Each number is 500 + 40 x the weight over its row's rms, rounded and kept within 0 to 999. Layers, rows and columns count from 0. Numbers have three digits each. The size before them is the row's rms in percent of the matrix's.

# layer 3 MLP up, 512x128, rms 0.285, rows 386-511, columns 0-63
098:441459482493507448493465509455510478525490608440574558484565502534527497529533527523491536515485473585458525433550411457529508482501497474513539506500509484479523491543452516498423585557494435
069:523458518507573458548534490593441521546591512506438518502500547575542467488496515415479546445513475437501499493529480548431502493521557558567477478471460594499577544472465551507543432491489429
126:516527513498534549467480519445448547471502463499540470465554545542467471470563492548481568541590506514487449472503549606497604481501492536587522538504505425437494518509459472527519452482429477
064:470496506478459516404490551520433462534555514419508526476501485534525498540490547467544456540520443495509470563464542513495512489470547535555504492473538502460476450444518481519538408510486483
119:523461521449509461477548530419439476499456524498519401540509509533507534440520484559490492530574513524445482424522533539488534498482455516482480454530495493459603540525458509482524427544497557
102:447495478514546533539524561531491496481572534461485552462470465567471548472492492491472436507601491472486546441542496502493451554548557470458529504571479545505485527500548580458485422537464442
107:518579511506493513474528426549479473492587489485441485472520459475453529566458517509562490546541520533467561457553551490556505478460531455506470513493461565525451523497507489477591534478543522
130:498529452510487522459468519534482536468545550470472516478545466495513453505465471571472526553543440446454474536459512542493626435550498476427533498502499513496517477512513526498496454462481518
126:547485525500493478477418477534503511492497471423485510515487420502458492482559445514551514476503522468477505494476420457527478486484488477465442532531499442548469500516450497490586520520490586
110:461477515446558493420414537587476512514541515565509556455521511500522530568467549522633487513473483510537505526526489416535549486555532462515484522517458471463504468492536496436564518491518524
104:555493462506530498462490470459439498545522496488465486503485537472503517493469515552539528573457568553539537487503460455453398459438547518537520558579529594460473550505472444432479497466500505
114:483537540512468506494544511483488504562554498482508536450488452466531478508469574495537461482514542465415524564506489448519439515504503523488539563451443556443472486493546534460476467538466522
124:475505537620540560547545491496467450429463514532526416516503495494467514487545434542485550477559510567549553526446490536472449551502435506474498494494532522513483522555529422448436483496425465
119:462450498482477521505487518522433499549467553461440592487583530504476502514516519530451528481534557473480482542488517486574500489498470539491503471505379563472528472491461561605438546515525532
087:462509433503453462460467571506499518452517488491502480511488538508457493401443595516446475515541450492528427473545467616538500497433459531564538490428549547552508450542483493506521496490512533
092:496446507508492536482482493603548537476520622487567533486512528515505523449487545537516460550515478506521513487561505540504459457547499473493527434473486455481571459488495530439454476498480410
101:456454552532504506507489488454523463485558508468422592515527438491511552522491524477500508539504392422469565482520482425486504488581474528534526540521403492430514500519509471509479500474529486
097:522434509483547496482486490548484520575568488495471519555430496589490514507537466493422466483508509460413504467524500558493528502462514577498549517462564495509471467492422456421536474513493448
057:547535450449500506484488561511462594529574546504527471471574529519485503534473582478538483523486526514601500469423506513537453428473477493482513502468527509541535471534442501501475479487468509
075:464501487488494478545451508545423534566594499465482522493490512528441491439478452532470484514448570482470509546498422483570515454542497549514506528595546499504469488494553496514588452520400477
131:490483474470513474514475514532460535500552616507462527496503493500483494449478504467507503448558533436477484465471553498475512468498487513516564515555373567441485421436509556507403502543469492
071:515494464505546498425531545461502485568481508494513508459526460448564483486509525426577491550432503498514538522453459481452508486443469545499419518474537479570572531547453465459567542481417499
117:455477429515490454474472496548495507438466543445581550478569525476518472478504523483502445546493541487507469556516535441503465480528507501508575414492478538539519471497540563533504557475484396
078:542524472545552489415524438553481457464472506486494449480562487573490508523597498491477504477498479499524464522537459543437573451556506527464617516406445548453512535534551445536426496514520534
131:507460526484571504467538436547499509500489533571489415573543537468470511516521431553547489563481559536511497427519502507554466451495533546498478524510441561484519414538436473512506555464434452
055:465496490502548434411499505554492531484497426509491464499494509518598504559482533495492430490484486490468428517490457553437504483529565540501434484487522521536508494547515572425475437484538497
112:455591549449516457440515498474546507549535532452446488518602514491477439538498569485494488489458506469505540500590528491483494484468464489528399565512586491504477442487514536563489479460492581
126:479475541515476454486495548435572509562502512498508530457454504496501542457546578497572531526583457508564526524441517512502399531482489492516477510453481486481467533537482461455482437463530497
083:529520577522459481540521468453446502517553473438533460484522432534522439561500473511551504436434537480474497459446573457533480445457471524472427451567520495447485473490492491423522451491576525
097:508517480507475547550508503480499537547545425467510535420586515553462475447471474471485471380476476482480499548426588560544535449508548585533556534490497436441462517446464510562483448541472534
105:528456528524562524441485487528436543553460504572525521540551441457517492452544515518534457510544520485524450489525480590513509528568506548507499487480497533546536509460527490470476447464447543
097:557514543528489521449486438465529488496440436448524574504534449449548443494538453488537411477457550511523551472523456571518507496493560464438454529536515443533491531563539492450444490542550441
129:495530456480475548486454525480502436605474511421470599513456454527484506428466555465546477586483471409505477517491452447482469523550548582490529520524513495610479525481502517395497529508541547
111:490518497508535472524510554488479486449527488481494495450507560525516495517518515488570491521479489516491445437490520552469542440516513479525496445556532522484511527561492547476438508555522529
059:552512436501569504491520543475500415467512467510585492517494470467546508531522452528500406553511520548485455511529481576472535469513513505533461496509458573517566483477445500489506486485478490
104:549462447512562491504393500532466507519493511506448466520495519507535489482484489464541525495500518511497493475523457468558489498471459548492526461533481526550525558502439517462447595485402516
063:513503540499499490495449472510482478455548478450473548529555396575507507535473595497455545538484516474434521530427523580463485527489462517481496471487515488549562459514462476511501491523519597
114:537542446527526476502477532428497417501483452475445514459561449469497500504495494542469526535494448588456457478476471518564529483516425514514536538470534474530532519497445490500536446470536512
131:550523485444486444418448520498485424474534431488531450512552523514461532560485499558486460565504478517478538466547441471556509517548509506532502421534510445484586506554513515444547513524515575
055:566455502559515465476508543476480515490572498459441495533584469534533569489444434524528470441460491459525496528439519556439505508401569555495432492496482535506514486469542482460484472498485462
125:516470539549484518472548529498481505482493445515437511552517552508465449551512476513514538548463480535490487483520445556520524456463495504509416502578472464520596506553485548476475482441551536
127:454443507444536498528475470532549517494459508472495571495505481471420528485420563500434506409488497504529469531517458533520520487507466536535576504514517518466431415476407478512522511526453499
111:506538385453478453504514523542485529479466492483496509471564506460534511521463528507523567476583481561546556518429523526503484456550454486483460530479517528499463469474546523503488514509462471
111:553514483478587419449531499574559512547510489541513478515488549496511500486489509484539508474505491543489482542522553424536563476445470546457546533447488540465551462472470511422501460461467526
077:489415431482545517516499576476481531525610474532409474457476579510487518494482540534470506502413470552477485399464498604565488545557454530496501558510500538477544546486464469504518440485394523
115:486494597436527510510510555500476525541480437464439493515599513484480533508543483487538501442433453421510516542444546507481499472464521565503455502489529542568437492485466506525541483500492523
050:497483478489542479490558529513500585498570575446514508433551553528503502464501462507513527476472440500499534544492454560483492473501500464541538524465420521551551451528523532406409482477581455
113:486500506433523578497473547496465481478458473476447517456493518430517419556463507544534539525474531494506536488476458550535531460482467471522423547473501493484478459526562609524474513472559555
081:531431515471606450455418451568516518433436494490537521476637511554537490479503542520528495506538440452451483457495531472541469471468445510481521447440426514452561506553514540484428525476463387
105:513634556479514511603530509483515506559527515487481553460448456496435518508505524503539526499597505487449502519425538545523514451517480513549543487566438560502450468455471517469475494551519510
121:530394489498484492462531530544501489471500497514463470476493592511512468520404412497533505561492505482453579417563491494513492496466407536545505453538519543486595527495479548467492485503518442
093:494534503426522495442472494571469507483469410480416479527558511550527534466473465495508439510493540484443490473562533552536470392466544450541478480510508515556480470583509552570524519506528480
115:473518530462541500534458501579512479463552481524477443521430534473456558550443480447447444535466472521443465565570509568449472507478516515518501511449440503560584468476417441545515537529462501
106:486515469475498442504592481516487547482503470524503460455553475514463534475438469527492532514482484591528539522516509501465478499486527557481549512524498506462522423529494519521531464470490504
132:486508578419482390507509475498511494568531519523457539520562552522464505497530524510523499509474514480523481490502514483477506447564473475484470479538438548496494398504461507511456580519509527
110:490490493491471462545459467506493530508495490451452542535559561522574490490518505590509504439496503422481461465494441525463470527484482448507437527554538519530443485521483571543491463501501514
095:452572516507499513466515487459501470417478444445550511529562424483502473483494482495523496490461533485470490557562481577576480470477523492444523476520560483532518531540549533518464468530548448
108:544507396489576487513474484541511460475485537444515529508455436441498482474439485468484456492508503463487526471457494592513467440585593562447527513477515520526517494548563492500536525570522488
082:447509496451491469452513573604500488482536554491483448509492551470466548484479456526510494532570476563486465491504490539477540432508475478575519416464485552524533402535513532521503459534499406
121:560486520497505511449546513514542430551526440461437497492461516535531458528479536515499527462542466433417521515564547460453520505470534481520451566540484578496493518520489571479434456528528495
099:468434496403509475486479525491540500447526445458564496472531599514471478577490436537540456613581528521485511466515479538466536497620452517521499446475563478495524515529519479535465495482568549
136:453511525501507578604457510534528438556525492455537538536513535524491448517509404564440573527534504487549482526563451514507510503540518579432455463538517483426511463529508501468449505547516450
094:518539540507509552588457434395553506439606545466546571528541559510458461451463553485589567483413468494445492489431519481509485512463465532482529484516574418521491520546552561554513488507491482
104:489539520534462463508482538461497499451537500455481472452541503483465465509476540489531469504488489458600472472413491510499480482468485518496478493499587531526466489494505511507568488419525478
093:573515504565460516528460444421568528472492462474538516516546486505497455480509488488540464418415536498508504568486539475452507516499466561500480491513582456482454534501513462495557454508552531
110:523492481450476410526523474532573520501471482436499572500549475511480539518532510479539501489555435487509589527572488503464487474500493596471522456440516466496515463523494519471588541477551507
110:482483539494507476486523399514500510540483483495472535421552536500435560484523487516580456492431467488479520444479421593506568514494452493527449486532486529504576507519397494473568498512515501
052:490562512466532475421542496519511513509521447455396496540575468520493497541500535488525479535504476503505483498475516611577501416448464464535459413443520567530612443535531543491552449483553517
084:493511516461500449447422551494463507536521508483527562468464515535515473512500488516581449541552512506491482460490529498509504443485436523500442462479583610476523489506465523507517479500461555
134:500511456507516524572535492541478420473493527416509433550538491465539531491485553494527491484493517502550494506447480498559471493560465515481504432504520492498454486573480393536458475523466445
107:439534496470495488532463442544424519519552529460473536574543563461496503519526534508451523558543554527613526577515471481524441481500470551491507547576423501546509486462476530473477494508455437
122:460489488552528530487518533502500463482518487524475422503505510504405529463499490387482499576488444500529558507429514582518507570525463470475524549484564517532462435532465544532466500517491514
104:495543441497478460505565534550539497580496478468446538562534433494552594521497504481556549483519431523496537557443457515476453497566542435507492537464483462449532429486524494471527504429455476
087:492526543510545481483532538488482505480525556429467537486486435545484497515494563495417483496507489489538509499484419522521501460444490550516536503480459536449519449498452597525468523493496421
122:561502506539471471497535489430498520514576515498483542498511514517505469536513560524460516497489468569409523516615401493508461534417499487535458491462469508485465453513486518562509516479497523
111:435559562474528512521453447462516451554457511490491452401442437447479524498556506550536547468506459540499615497568492566532520495445572547465503508495457570495521499490488528477557513464525522
054:465493549506519503537440535489463520540525457462479594462535494498505520522441473485500468530579479495517465541471525556496476461475524552521499587559482460545512485518430461477522467529503573
122:573454461471498428452561431605540522490516473518519489498528490519550492513498472417525510538488536538545487552571500466524500456491546525485489451449437484409508530539486426520500471422438525
073:553427414495483485461521496510494496544549503591501515496463540495510530534511550456578554542415515460459490544480519503488476526514510483551393458509521502497510456488479519461508461535461514
083:475465411515533485490477504536526505494498547479550535443497487435554575490493485490523426508454476575535449512553476536517550455525533560477509440528531549531529518505512532532486479557478422
053:531538515501493474472478558504439511582551442508490518457545481515571500424470524506453523557477515528450449474470486514480465481462568513512471550492468530485536521516497483453505502525499529
111:514463473544510481454627469540530509495498512534462500449500513427513557508462524519553440477474464481469522507483527632445528546464444536539467447456480508540472452518484506431497550502529530
113:491501511467572490485540482478503443493506491498498522467475499434536520551407486485542514488500411518521543471474494458496440433485531498480512530491477455551459483599534514434535471553522523
132:444497536504506508575445491501461502521484483525576525524577540514445487476482447539467496503507576443526460507452444495484472510567509544499524544521503503520451498495520439461557508512448490
067:572489448525500494535494587472451457555592393509498510502508485457528398499550450471512514538495506567491528542477527558532535488479457500579411459555525421487513501517472479510504477500446533
064:471504426505458527455449509399457467511527469481520565498558445477549524493485522467535385505448463528478450596503452544540488523436544513501441472510449537524495569468535510524526474557483536
109:492515482422494562477445517472529481505476493426478538539568479435483455593461490457585489554481481480474492480479446433510481527538557494457481576502442455585495479480571487519535520511492505
094:496469494551494464577544517519494559532476480531518443487435504525437554509470521509475527443578479480500503484429506555451486411416460558488534515486470534500463504513477462507498456556483520
104:455482511480504513508455527576502501574474461479433540607535515512542469491514475515530455520435485473528516588433444478541469489567492527458527453499485509499435470473493513512509448438490505
113:562514450459508465501455474531543536452502521516486483513525513449496569501511460478537438559584489494514435486557450542541417457563472457558501453492546504503572491500530470525456495480460477
071:427468513517539504469560488497481522539578438522514550525547464525516506498475520496488559480413392469477477484479486531443459488508473528465462519480431482517554502501486514458538571488590472
067:566520468504494520546543559528504497561492422470514451499540529513475498501473441491511479514536535527525539512506520543545473488466404475545480490557514500473527466518446486539484511548495533
124:484534494488500458491582465524538521517515489515466536428524565445477520512467498531544482494445484494509535446513532585523526487534540565510433466551523491455506477497475545497514500468547477
085:519475449510548507473439548440421539547596431506507560539560485537527477438441448517517498462503521457486503572490556558549426514500517532494509476557419544438491551571481480532559476473487552
108:509526396563495566568493538529514517459502532493501509490467543472381494544511498462467497468528515477444460428525477486547533574558473512420551505588531547479461510555481510505518508515506487
123:523506402520492543469450464527465501513511543484510481500469452483574489452429597521501513420494507460392516476522420552553480513437434541537546484488442558506534540468495577484477501414533513
057:496543482506553518484458523475495464477516426454495511543592429560524486471538477468484490495511503472448440567540510522501491463477510557483517463548482476560565504552519550531477478557502526
099:516480530448560535460482487555412475511495566510437553517580544461540569502525514491479450535541516495475444501534483605528523451526559482530502495474464537550541505464459498521488464483489520
117:485579449452478486541505513514462509495541530494448526467544567495491498529550584515515558476549431498499465507524511531519471498481481501483467489562596538577516475517499432498539509448415414
113:493515511426464559483462525531473497530552584468407459535466521480511560524584503495495452474485450462527483504513538469464487555516535510502499454525481581530504501496491476536524436455484501
138:460500567474535443466532525542437523453440566470513552471490514550470504489490505552514499519486510416473446553387538539461556469524509502481426503550436414511522493532455493498528552449568540
121:458471525582450470559492505496520425444525490457503518536463548494465531484574509517510539528598534456492470537450482519499443474541533412502473574522434539501518551519522510484473489495425480
065:571514442509487499501423569509471504586509515488405541485549517491523518478451463479512443596483531511545476477451487493556462496516526567466501499540532470546501474531513483482529525482473572
107:421535553560456460484501518492490536537509648430474526446441461513475460527481510573480483525548484530578508485469470483534517551464511508538503476462520491489541522562446493492481516568472479
127:550464479601557475502513444543473570482574491476577456512519465494467567498506441494527557548541536474487554531491536533519445468541536443493456522521475506459542414488526526564504467442435501
072:560539493557541503499544450497522492520477476501502468529540472573544617521522538493552476461445435518478535498477515573508466516511525515462456536448579459531534517478507471548503448521397467
095:527481507485516542482469528548523499526528485458490503541574547550568477494499534479452483507512484555447477514493528409508497472515458479475482535456469545430461503576480519491465552536443494
080:435466455526519450509474502522437551550570476500537513547511541426485414493445474462533459503520447574582493572494498551499454508521495547471462514526489554527555503443436425505481544536490502
084:516518490558474512484469442464533520494471482447500488516475502513489475470528502510552507551535505516493539569508462501482478465602530470539484475496452523467512388527523578426424534519531437
123:466463539465464529436454491525470460457446519471466507480518501484541472508483491472518506571513525553512615490529514478532454538566524484497513576524455446457529485492567471451505468515562427
091:469538489538441513466574469474436470517505506482482488471565485485531497567469557546483533522461491496450529516540569437519480418499511511532537510584507491499593487501555501504496462528537469
082:481537536496552577459460547498488418542463564439458488538530472485450458379477484498509416539471504477595521513476384513528467384551492516478520513539464516474498457496447501507475509513531455
102:515534512457474515457532474505475519483517449507462496540529528561437494478489531488499472476503547440464499490512565583472497420385537455533496417483481538522461502522500505559504500493490500
078:465517521541416493454578548441499539506563476496570530464530534483503502531438552489566522498456571497488576491496517512528438463489560571566470452524527491491506511508498460508519477504514547
092:504450486575499544474492484442457483540543501440541554475524379567545472486474528474509514460572531525450514434476486514505459541541508524463498544503587487548494560488517520449489467553463550
050:463476482530534500423500529482459508476568478460473477457545523557515505491419514460519494478536503454504482495477455505541493409378484549547516496539426552549534460486481473463545399476556541
069:478503472508536508465465483491463518438458457467458564508615539510492495533496561558523404510523545500556440565490503533476497488497528491563533450505495555538473526532559495460496509458555462
082:478548526533524491433462485501513530453501521443499497569588469526539480402558525511457502514473570497535457492532488580570483444467514468547475456567547529475495557572499506480441531477513494
066:510461494535504557483536385444517519555457487516548499468542480482499519419533515584532509524594500572479479481480452475489478472466496573464560546511527516516542459511514481465426449497523431
064:495487482531450530492479455466487511510438506474497542541591442441433504494528527500563420534474540489528519496483515538533498509554472483497538513471467489496589481540503512483496433558459535
126:529407573466506457516513451476502487465547563484457475446486498444463481494551557527562567496466530473442545483548505454448467489448503448524501501463514530502508458488457572510546478484523519
118:493520491496557526477446429513569524466523452482455543512516500433454483491535561578527533509570442493482482496488448479493530459515523535507450542572439471480485418553591472507545481521477516
098:448550525481483520567527501500513462468554498447554477495561542496478510486545455448451476553468491509575475446444591557475522491481470495498530466476561538506555499499447552498544479396494490
053:514521488499518528500492461489524442490510456526525489456488515503539520455502544501511501509574465472461427516444523576475479455476445517454437425483501540559539491531555501504529492463525479
087:457539570439429526458491479501462505532485518489480530503510545508498478540475476541591558511458442508441454548493468452537497469467462458536490493589448487509532451490517529560498491488535436
132:490480518510470460501576530569551532577573492486478488465493595497519503565466473514516599500592500492476524491470489496523556456502507493448450544524460517498549450432524564448481526509501543